Weights of a small GPT-style language model, trained from scratch on English Wikipedia.
Size: width 160, 5 heads of 32, MLP 640 quick GELU, vocabulary 2048, 4.36M parameters.
Architecture: LayerNorm before each block, rotary positions, biases, untied embeddings, attention and MLP in parallel.
Training: a variant of Adam for these matrices, 124M tokens, 7587 steps.
Each number is 50 + 12 x the weight over its row's rms, rounded and kept within 0 to 99. Layers, rows and columns count from 0. The size before them is the row's rms in percent of the matrix's.

# o: layer 5 attention output (transposed), 160x160, rms 0.0601, rows 61-63, columns 80-159
# v: layer 5 attention value, 160x160, rms 0.0585, rows 62-63, columns 80-159
# q: layer 5 attention query, 160x160, rms 0.0538, rows 64-69, columns 80-159
# k: layer 5 attention key, 160x160, rms 0.0525, rows 64-69, columns 80-159
o61 105:36 54 36 66 54 49 43 40 60 48 43 46 53 65 53 38 45 35 69 58 39 40 58 38 41 71 61 64 65 77 44 46 61 36 40 44 32 62 54 78 37 59 42 44 39 38 51 63 41 65 39 69 54 62 73 50 58 40 51 62 57 41 71 32 68 41 38 40 56 53 45 47 36 47 36 47 74 68 38 10
v62 099:14 60 37 56 28 55 44 55 31 29 64 49 31 46 32 68 65 55 29 75 45 50 51 68 47 50 50 60 50 50 45 41 44 46 45 42 46 63 48 46 56 41 69 41 32 56 63 56 65 45 57 44 50 47 49 71 43 48 70 52 49 55 64 42 56 66 33 72 43 56 56 56 43 66 60 61 49 54 73 58
o62 099:42 48 46 58 41 47 44 43 57 25 59 57 60 50 57 55 31 44 49 48 23 44 35 47 61 41 73 32 35 75 41 40 46 70 46 64 58 32 46 33 55 72 48 48 44 61 42 57 48 64 61 83 36 63 42 41 58 55 47 82 51 49 48 76 40 46 53 59 46 49 49 32 44 51 41 52 43 59 30 79
v63 107:33 43 64 51 59 69 46 35 47 57 58 42 64 84 46 51 56 45 56 34 54 60 41 47 76 39 42 49 58 71 42 47 44 50 58 55 54 60 57 48 46 62 57 59 73 55 50 53 59 29 58 61 62 44 44 40 43 48 38 72 37 43 42 67 10 80 18 52 53 43 57 54 52 41 50 47 50 47 62 72
o63 107:31 52 56 45 40 59 73 71 53 53 60 86 44 58 40 41 41 46 38 57 45 34 07 56 62 39 53 45 47 52 41 46 56 58 56 51 68 46 44 40 51 36 68 50 47 61 47 48 61 32 60 49 71 41 40 42 37 48 39 33 65 50 20 61 49 49 41 50 47 71 51 49 49 65 39 64 40 70 51 51
q64 097:49 65 44 39 49 61 45 39 53 17 58 52 66 29 46 70 58 60 59 41 56 31 44 42 52 40 56 39 42 75 46 46 38 46 17 65 44 53 71 27 49 47 56 75 65 55 52 63 52 56 65 28 64 55 57 57 39 52 57 44 37 48 56 69 67 42 53 61 51 55 61 50 58 35 55 54 62 63 60 43
k64 102:44 66 38 57 41 39 51 38 55 71 56 41 58 53 57 73 43 50 50 54 48 63 50 38 29 53 43 33 44 57 17 55 66 20 71 46 45 53 46 60 38 36 43 45 47 45 56 40 35 52 41 61 55 56 41 16 47 52 23 57 56 49 57 37 57 38 55 26 40 50 61 45 77 55 28 55 58 32 29 61
q65 091:43 44 62 49 40 49 73 52 58 34 49 41 57 60 51 63 59 54 49 40 67 45 37 58 64 32 54 25 55 59 62 49 58 50 34 47 53 57 37 63 49 54 63 64 33 61 32 63 48 55 44 69 47 38 43 70 61 60 56 42 54 38 46 38 50 58 46 51 55 47 79 54 42 59 58 44 54 67 55 43
k65 088:38 44 49 30 58 47 59 54 46 43 44 59 69 45 51 42 29 49 49 71 52 41 23 67 50 30 59 17 40 62 54 51 68 50 43 66 55 51 29 60 56 86 48 70 52 54 51 28 50 69 58 50 41 36 28 33 46 47 57 42 63 47 56 68 68 72 48 32 35 65 51 52 44 41 53 56 40 43 40 61
q66 178:52 34 72 55 57 46 78 45 57 54 48 32 51 60 39 39 50 40 63 50 69 50 59 43 34 45 62 12 48 60 66 42 56 45 38 55 42 64 38 61 41 50 50 81 38 55 36 48 39 57 45 63 42 46 45 54 70 78 60 30 61 34 34 41 64 51 54 66 39 39 67 51 38 53 56 56 57 49 56 40
k66 084:56 25 63 39 41 66 87 62 44 50 44 41 48 58 62 36 54 40 42 54 80 36 80 59 43 44 70 59 47 39 39 53 46 49 52 53 33 42 68 46 54 71 53 47 53 46 43 50 45 28 69 45 50 39 30 51 57 33 36 65 52 35 38 52 64 49 45 27 63 43 63 57 55 30 46 49 30 54 44 46
q67 101:49 53 66 66 66 49 58 24 44 04 43 53 61 65 67 55 50 28 41 44 42 62 51 70 56 48 58 39 72 47 35 46 31 57 49 51 46 43 60 37 71 56 44 44 58 51 15 49 66 47 52 61 42 52 49 48 47 77 35 60 51 55 64 69 48 59 74 65 52 37 61 53 32 52 46 50 31 46 72 39
k67 105:49 48 42 70 77 34 47 43 56 54 31 70 51 40 36 48 54 38 48 49 35 59 50 38 59 43 36 54 61 39 34 55 44 45 56 38 58 47 41 24 41 43 62 55 42 33 46 60 68 39 55 46 51 58 65 47 45 55 46 44 53 57 54 56 60 51 45 46 50 55 52 30 44 51 50 41 41 59 33 79
q68 098:54 52 46 52 51 55 31 35 56 51 44 58 53 43 35 46 40 43 49 43 42 60 57 38 30 37 43 71 41 35 51 46 71 54 64 52 54 46 63 53 32 46 34 52 46 40 64 46 38 34 48 37 42 41 54 38 73 68 32 77 41 68 58 52 41 40 41 53 79 40 24 56 54 56 60 32 56 51 55 63
k68 095:51 53 54 69 46 55 56 52 40 48 46 49 35 76 35 60 25 62 37 53 48 52 56 63 19 61 56 62 66 62 33 62 42 24 62 41 71 56 53 43 48 51 66 27 48 45 70 51 58 51 73 56 41 47 31 54 41 38 41 43 57 52 40 63 41 79 38 61 32 42 31 58 36 73 46 51 56 45 58 53
q69 099:47 51 28 60 49 63 26 41 33 45 57 59 59 53 70 47 61 41 46 46 49 42 47 48 39 49 41 71 58 39 49 63 49 62 45 60 63 49 42 35 41 46 55 22 56 42 55 33 60 54 47 33 61 46 53 56 48 29 46 63 36 66 52 55 39 46 41 46 68 54 28 50 56 66 29 39 45 47 41 43
k69 119:55 58 45 58 39 52 39 44 34 55 52 48 58 52 51 49 74 47 48 42 57 53 57 33 68 69 38 45 56 32 52 46 40 59 46 53 57 59 49 47 62 32 61 36 62 51 42 52 52 42 43 68 58 60 73 45 49 48 33 60 48 52 35 38 41 45 60 72 69 54 40 59 38 41 51 55 56 45 67 30